Each number is 500 + 50 x the weight over the matrix's rms, rounded and kept within 0 to 999. Layers, rows and columns count from 0. Numbers have three digits each.

# down: layer 2 MLP down (transposed), 320x128, rms 0.0906, rows 251-267, columns 0-127
# gate: layer 2 MLP gate, 320x128, rms 0.0722, rows 252-267, columns 0-127
# up: layer 2 MLP up, 320x128, rms 0.0716, rows 252-267, columns 0-127
down251:409460508492493446531453554558441473475577451563467443445422494491517462516459521488506434496535556512552464531476428440513491518477555569561537450464438510553511432514407474475515541509519518412551455477546472575457509524437487450493505421490437518498456546520447492455463502535448396514560458422537503517552514533596507472523542524563475450488456496534461542542516569435526473455577
gate252:526538431514516475483480479567513426484494495415549469473518444477531524526574499501572561531450502559495504538451522506509512493581440513541537543560624592619510489510461495535449547532495534530532483499447492563461440486460492541460495497559462556506488436538531522477479595543586478465513583483412543491494483454530464574492507511569517460540493502507530526589516495486427448553459
up252:499600485509526435503480427542448413484469513469494514442492474530479526559580431483594488497488494597442495532509493538539540433490511541591507526455581587558491489527521484538428499591440558554501498520454480541436472498466516500472521542501550463537456474526488481516486565482527524464510499470507581475532522480472486566474495497567509417583456547489549539475564540481403527551508
down252:445537525525498518509581561531493534538533506507455475509555587478510517464529452532514436439520538471487517452560458472520502538501446443583461563513520453467529473497418516464411503506484523491490529485423432545503498403494479509518564627548521535470536515533547447487462454512493534514482497514467535507479552505512460542535551538520481487559491597470467538419532447618487493517490
gate253:452463514523543526514507497560562510454543469480583545464537553471503548449512457410509560485531496538518439466462539521482595420456504525469478483538548475585505444553510496402499519461399525498532458539500441533430416567498458459514512503560465501579447513514440487574503494510486485529461504498543531455604549463593425576582370484513473542571525452436569497460508525534478460463568
up253:433405509517451474563435483536486457531580570546597562614477514511497477485564524493502461464499420497475498476495515489514441457606491506421556420517481525506538503492571526499520558454443449527548457516462487486501546423542562569360454470523545510464400389422500457505443622491504507491477554517517564536493539434533518471515546462461439523507462450433554542450460483491529512503620
down253:434423503516475561460454516568501476498435521535514592515451592493499613573516516480531608508481483532435493507498493478471561512578575436530506486495452439501409531574486465504456510523510401533469479503458533544501538471465488468489414501457624500460483481544453525487569529432549675527571540441458544511501482474540534436531468432442390530538508567468519418503510546485465599480459
gate254:450487507469505569441491474472464506484582465507462446431516561501480505604532501549392450555524530547514502552514485587393434543460429500475539547482542484516565457499474466483464528488506458427469546495452566513449483562598456579455418479435558506481533503437477497542488512506446544478437502467477451515549488503442462430464505562478427573521549479507512474474455509459488430486530
up254:470599526540527466424564546483555518461511459469577532554470511454587429493468511530563549501557493445459544522503476468577489446543480518516410496565526491467476508546515459602503463509535603510566524561467473513501467518386551436484570547510474516505486481436478527423462457474500489526535554548518431526459509490511547500506468443528592549528509519507567534520509513595464501497592
down254:559528408448481518491555389517444559481459463568458470574523534530544450476587495520530450518469457528523536477511463465504545566496570491473505519557535500538545532549461511523548448516471495485428418502457593493581480437432550472472457519487544473469515563541496470570552567444541529452540532486480486529432478578488504443447522533439500472608525552536482475524449529609576458496477
gate255:499517588450545479533503433447572535509469477469453499482415504419568422535422553540546497478449414437516579505442563440534571458465474627531489476496401505455431487459448512377580417551552544455414429448497500490467484413466486493502515522533453412534461445522502458511464549508467469511541476473469578506505482539436504502465541407469454483479446487503548534448484523454550528438501
up255:416451497465471481542586443537489569551462450507512496494485526479574468650413522497465572488445439451456574492545507508545545475437523569542489524476463386459477504450486588409575446568526478422543412451493441457489462398482448524522535514505472411459492458575475553444530531427486448550511535421486552470535591564491495527438470437531484544523490495507540573451520471478522499443564
down255:492504492487466501454543461541460442596485508529516493506497391524522453548438549488435574522437401460432538407546492408533469513477509561519466509460434536453455524455513523482520487564492478514488458476579405496579499387545530543482556394442507390556463486521468497443510564477540423524540384487519512526532459451485477431393510403513446422501492520487486508438503495519475491509534
gate256:567542490446504438492461479535534564446516544537466514460511540586491547527548519528530525480465362538510536529366478529510552474466449465557422525479468505538573491557625466500449551579498515529444543493469495519427484460519535473586537547560534408473549505507562458432495522619586553508549472390563520438500470546533435655478549456508479550501499470518531538468460461421479525438599
up256:396434549517597471511473520508482510594389355568558556478453570473500489448565529482598562416501606459476527464488546441460559513470514529461479424547521489436452527572504569410499532470475524465570472547519472396451499561519505518468487475488439473461422433427421487444588487501398461437479484576527451522422513387495578388532481421462506442433601488504387488481549468537499530491436
down256:512454520455616571573438475460538463591471555456594590590393410473534467516510484547485517564527534474502375467548541462496506523487525549418524429483589451564560506482496501469548542440493520502491491456508524486526449588482467481449491503577379446388532539539554512532537459536359447493396515462482489559540529487595505447607513407406529461556460462494468476518447476393476452555444
gate257:468460536557508573555544554615456381541495605499490564563454533539448441449524609454505478505452495464597426460552564472500524539579517432552532450444491523526566543454608523498545521541458564476365448400406510455503487488542457450491487452543454487592569540448501446504514578618426555456517494474524595516425423504582588554499440425500376472392474464536439446500573411544466526528521
up257:483480571614531606507504572597513444587489614536439550520506510566435484477557559447479513490505459482576427446526592465467511550503458475548544509451508541507554535496605540518545462535509551528423467479422500404458513479557459506469507428495458420561553545405421488461502589640460543464459545477497550510430419497580594555547402459524416477409490440525472452504560406527442511538538
down257:513495430623598527469543512492528566549469552430501552517450489515391469535558518521451492495509487524549533518582540597532488488428488535445438624414429526463557428535521469453492492572513462506465489548489463415485649446529450514578480480483537397543510471438556507427514566486448516504436510400504530458519488494505419494543460615598522530482476513560580508584502376591473516487540
gate258:500538480604425516528504533503458521516502421551556404531400523498451527521485591521467544494444536491450447561367486432589585415423482600554547492598487430515592505454630473480525443533511492504449540513455483566545501468528613495428508530562409515506428491552463505486479519524538457490451458457504498439430442457492518564493556487572542492527488530549600536541457477503640519512553
up258:500613516544485528428575592534514568502470440478578487569466505562447509496513546514506487536461494496449540521473506434530587457489408548520544485564533472497562496522532503458449467539497519562526543516421476570615555491628492528443473501552391479483519580475463578524388473551476429468514460456542576536516451462556556522486519524487498483524519548557641478508551465461624505501526
down258:423524590473540487479485544535443583470438495566494501509396452569449576599458548425478523441499485473606461435509530431524546406468569612527476505559553434529518517519554431459490491479519460600423490465519372521615503438531601523450531431538550539461503589557500494492475487518477495450398492428466509533542451528614555469530414521451487430453432469491482461543472454511502437531497
gate259:462419451541416404524460447532496599507421503510503446478528547523533491511474517508543525454411479500503540439414469509515551522532419519448517489483446487497556534471541439482501455414516510502454494430487498566565497495555547530458494550529498434507578476589488528523559485514455525496503479535482502490432457510520539616481489532581496492493556437521418500457599536500607393541482
up259:459523532534571491506528513548465454585574534500516469479488567434516452482584511470438559510541436430496525525493483454481437415465449475503501524406658509549539477516419519588468534549496534512433486548532438489461531470450503461510523520472460507543468442485430483487536519541474521518529521474496421500467547466541527509444472428424575441532464499480553523462398472503408539528571
down259:534473471543490515496501466509468462407512599529568518466510452482540493541505450402464532447483497510556470516436566420470457465501476471420537545503611478470553502448459471508493439521487517442448471507510486526466480535436481487473534502483386432557445477494432505506556422573517410586460529506470545499404494521490516458518489507429467518556497506496536592529488475516525457451564
gate260:464525478532509414487587515463554546480520501519507585403394428418469563463446416545487493511505542499554490458503459601567475461570516573553548473500463553524475456546508501478519517388514437439436494558406519596503483508484560612529494450606461441549587474500508504507488499539509485459516504372568551548436516466666527611577506507435480464494362476425576589543565430411469468492568
up260:508596441449447536532448586523413390415536524556461452569561577500464491564541540545461447500457507525467484502462562432470488538489524540412448542528482430472463454465453499575531469536536503485531525470626524415484442533499441400516440469362479570508508426557560482460517482540347605569541516500443519474449499621479562408437527484509552495526552455533407432500450618573515422472463
down260:474524556516507587514502450469457463419498519483488486473554467534509412473438523452554427562510480549491436492452541419556482498510494596523513505538609504483582485495487477552462467545425490532472421508544559465502484520544459517492449595457451497604478469542599504480494497553508510471519485563476520552501534531496582524502542537491527547482389500520381521454447565508563444521495
gate261:544500508541459507501503526567514392557444506540458535503469543428480520520439534499563511474494508492487561504482466519535519496537480495463485553517544447508459501491415437527536450494496548518487544529525525541502532582520410508523484505491550504438494484473525506513507564504495511503506536523472546495543472515577532493483422576525495416502517458531485434416500526466440478478423
up261:515498502463502539483501489519533490443405499477466516490402487538502472536582544486514540481472545506538503413483472452552437509509540476495485542453461526484527480517505468478498467492503555460450502487550502446449547419516571514504514510464439518430549507427444544526567489515455580556484464440396442489506598514461425545478504490505500503483475528524497485485513554500436472520478
down261:510529470543527486536514488466475530522535437526497487519585469533523525476478483504481500479490490529563530440473513497423538460564567448573548502483392575533505444472496446598546539477508447434508511493547508561412436497546476442520435491508499542553486552564492538454464498544538471503500551476484464513520448499485520477506490427492429434539511520556483467559483508582512469505550
gate262:510457541536517541552545518505444522395555491525555560478431539499476449470519499494469558527436517522441528465522533435589448466502586545553474443471442411518560574535416435505550510594489510430449461588471520516485540453583487436409531527435490505329439441557420411404435504474472444526437477462495543539508476498445559468463467391449467546513469511471547455461471418514534568539547
up262:587460593518423480514640510531454523579439505513489471536544382590510508499558527469534462465447547455481521458539566450516416543457464542557514533532540525491490486459537465476472612600537507464495477571584518482445477548494480593557556497515539579520446425454564482553574499510591500455507477593584452489558477578563543528477591473548542497552533529483615504440591427512514390492511
down262:554470567521442495442472609477459532495426401427484509524499414562523481520482565440540437461425587398443521525456551501567537528484493544494485553512567540529445501399552601533533532597494458473500555536463420441563428550519457572435468508576463557521534432510515523532482552555580399520422442532505469500476550579584561545525579466492532538459556511466667540477607514397502440478558
gate263:483487501508588500544511588515457485554480499540420535546534447522453396447540536471484463479446545540537560484534529424572498469602481462478443477535440467504488575526518494457607508573556510519567501409605437398418471478575509553459475577520505538419502517488480551420428502529461520505502473509475558491455405529536533560436494455510490593456487497498480481532528604552446474505500
up263:526468537444514497484435572507471497564478605426502491546443432427490413516518454481517485472527555395556494444541481423582517441586441491515526526530478482413494431483454537493573432497468551562494527454504456447510447447517526540466476487557578567496518486489553516467491483461503488515517435562481582562476475594523508557438492565505524550555583539528498494583571586466554506506564
down263:494514563559480497539558518462460530533416503532576527459524419495558481494487484458526537371572558418547475557370454494601517480484517546535511594537473465505438494510479549494542524531485428470538469620545520488512546491590421494436525497503514524489455514501547541493443602461540504559518545532567439481528451546430540645543538555542588533488451545497502501478449465501506584531433
gate264:560469501484432534589448529446543538438582407414449473492524572515441468428531501581535436508572501539561445506476533420477505472438429555492529494395604473506533505424417607439498503514443484474523505597448485411476457552565438406542434505483494478468395521479423559452480469507531531532641421493583478458488486501496511527505390404557471543509494526508416514554531408467472479520476
up264:515571426549568438455563521609479445654489577561538516471602424477484459560491536479483541532512466500451488496519462610483516502576491592562442459493561551493506560584626490572533538544536427453563476445482512419452448546521550535430508406468534565519465518582581469519499401438564412497478529475514507471495461537492450527423509501425551540460504484520583451535438475536492433535540
down264:494576424488537435446570497510553504604443548501478554432634461457499445496511492509497590466456426450484557437488461613486563508643544494566397530531492537577476566505693428581562562517422448485451512513461532493456463446552501462530475427477496506448572524604522551512536446482450422567516482488486472480500514473551509515499489534425520508434494537472542421569501497579509463526584
gate265:488496592445530491557525569526466539474503429545509534516569512550496464458498576523559390459542510551477517482536429460496506473541515468545537519558405522490507554467483525560479529456475510499509441599485461422429514568494468498509480498427420484481494439574492484535488449607439350517587436456606555400586451448508505478561478530495519500487470421469461481438556420442505540515484
up265:485454554489551515502498561539429499477502499480560509459526507539472447501495510604485437473469511577473452438451495510452578451504449506478556444520435459413454618460467463508451628433504476503508496591439447457503575572523418477455547426464498623435544529524506419497530470541503412506588446420563556491446458481499461529516486596471485456438399482525548498468503448485489467575492
down265:568554588529541540412532611471481567491564509464422503496582508561576508528583474507463417508515374562461570525463529519524474535518461509487552581521519525538469478523550541517503472511548475530522487561432437393468558552473505422496507500513504538409519587487472464523472492512502549444621496508488517532423369459448503425500542558499532466447543445426505505500551477417480442458502
gate266:425515567486496489477423463563503493554504448516532589509466427489516507516535495399576466591510545510448441512472549438544544442462476439568495361466473500455542391680413443467516475541468517503450529430493418408530516498544529457407430516473441623495502475417630414536518526565502495488505509583510568495605482478444456496512519428538502477501409472394535498544495591478480420510564
up266:449623605432471482507421502555484449466549382566512492519569412472516453483514519469495512524457589542517483524510571424627512471488513522510427497447539469503535496596464491476520566540592465482516472509472470425569591393516560469397517489516447527494535555420597466512470426554594520494512504553551444503572577461465366566571501465518492466583453513406492575514526567460584478535573
down266:555504542499519440488463446500503444458491313566394553384585439503527403485449530384457452575403498585486518525608479436596574495457509500417536454461535561544449473497548458430571450519552515492548530507599527387544604537502476561383525583491484463527395470424539501483484506581544595539470465495408539497524479487478517454543473457452459566511562477456519502480487500495463572518465
gate267:458440532545451440550511542423507554469488508486438485446447536492573467431523565494465515556525456532565519404491489541572504525492506484396411411453479556482528611493572598467423384532477397460515549474454531468419526486523518474561480575559457483458550514524497510564460497527546458435473545487487453547473494551523457492353538476418509493506492457513492464467509471526449513558465
up267:433503523536541535538598529512473497444439563516429480485493504517577531513514461518413406413500480531530560429600453510405529463494510436476479461548484507430473527455440576519501460506486456533507492485571540531492458471509433496435483494502531460479533499547506471606570463575580484462478566429514438510538449492475471461450446548394485512430552494446458450519497485553453474623435
down267:487478549556569543457483479598375516502576413505502447537565551528511512429570550514522507469457582456468485556510474504455564511560507562553533505518433492493431439523415515532524507471514472531497542534473492508460490523515495482430545424503596413612463493473576434494480490546534586548564532422529558462568473527453580475570434605570417533454505572483527500497476538428528520403461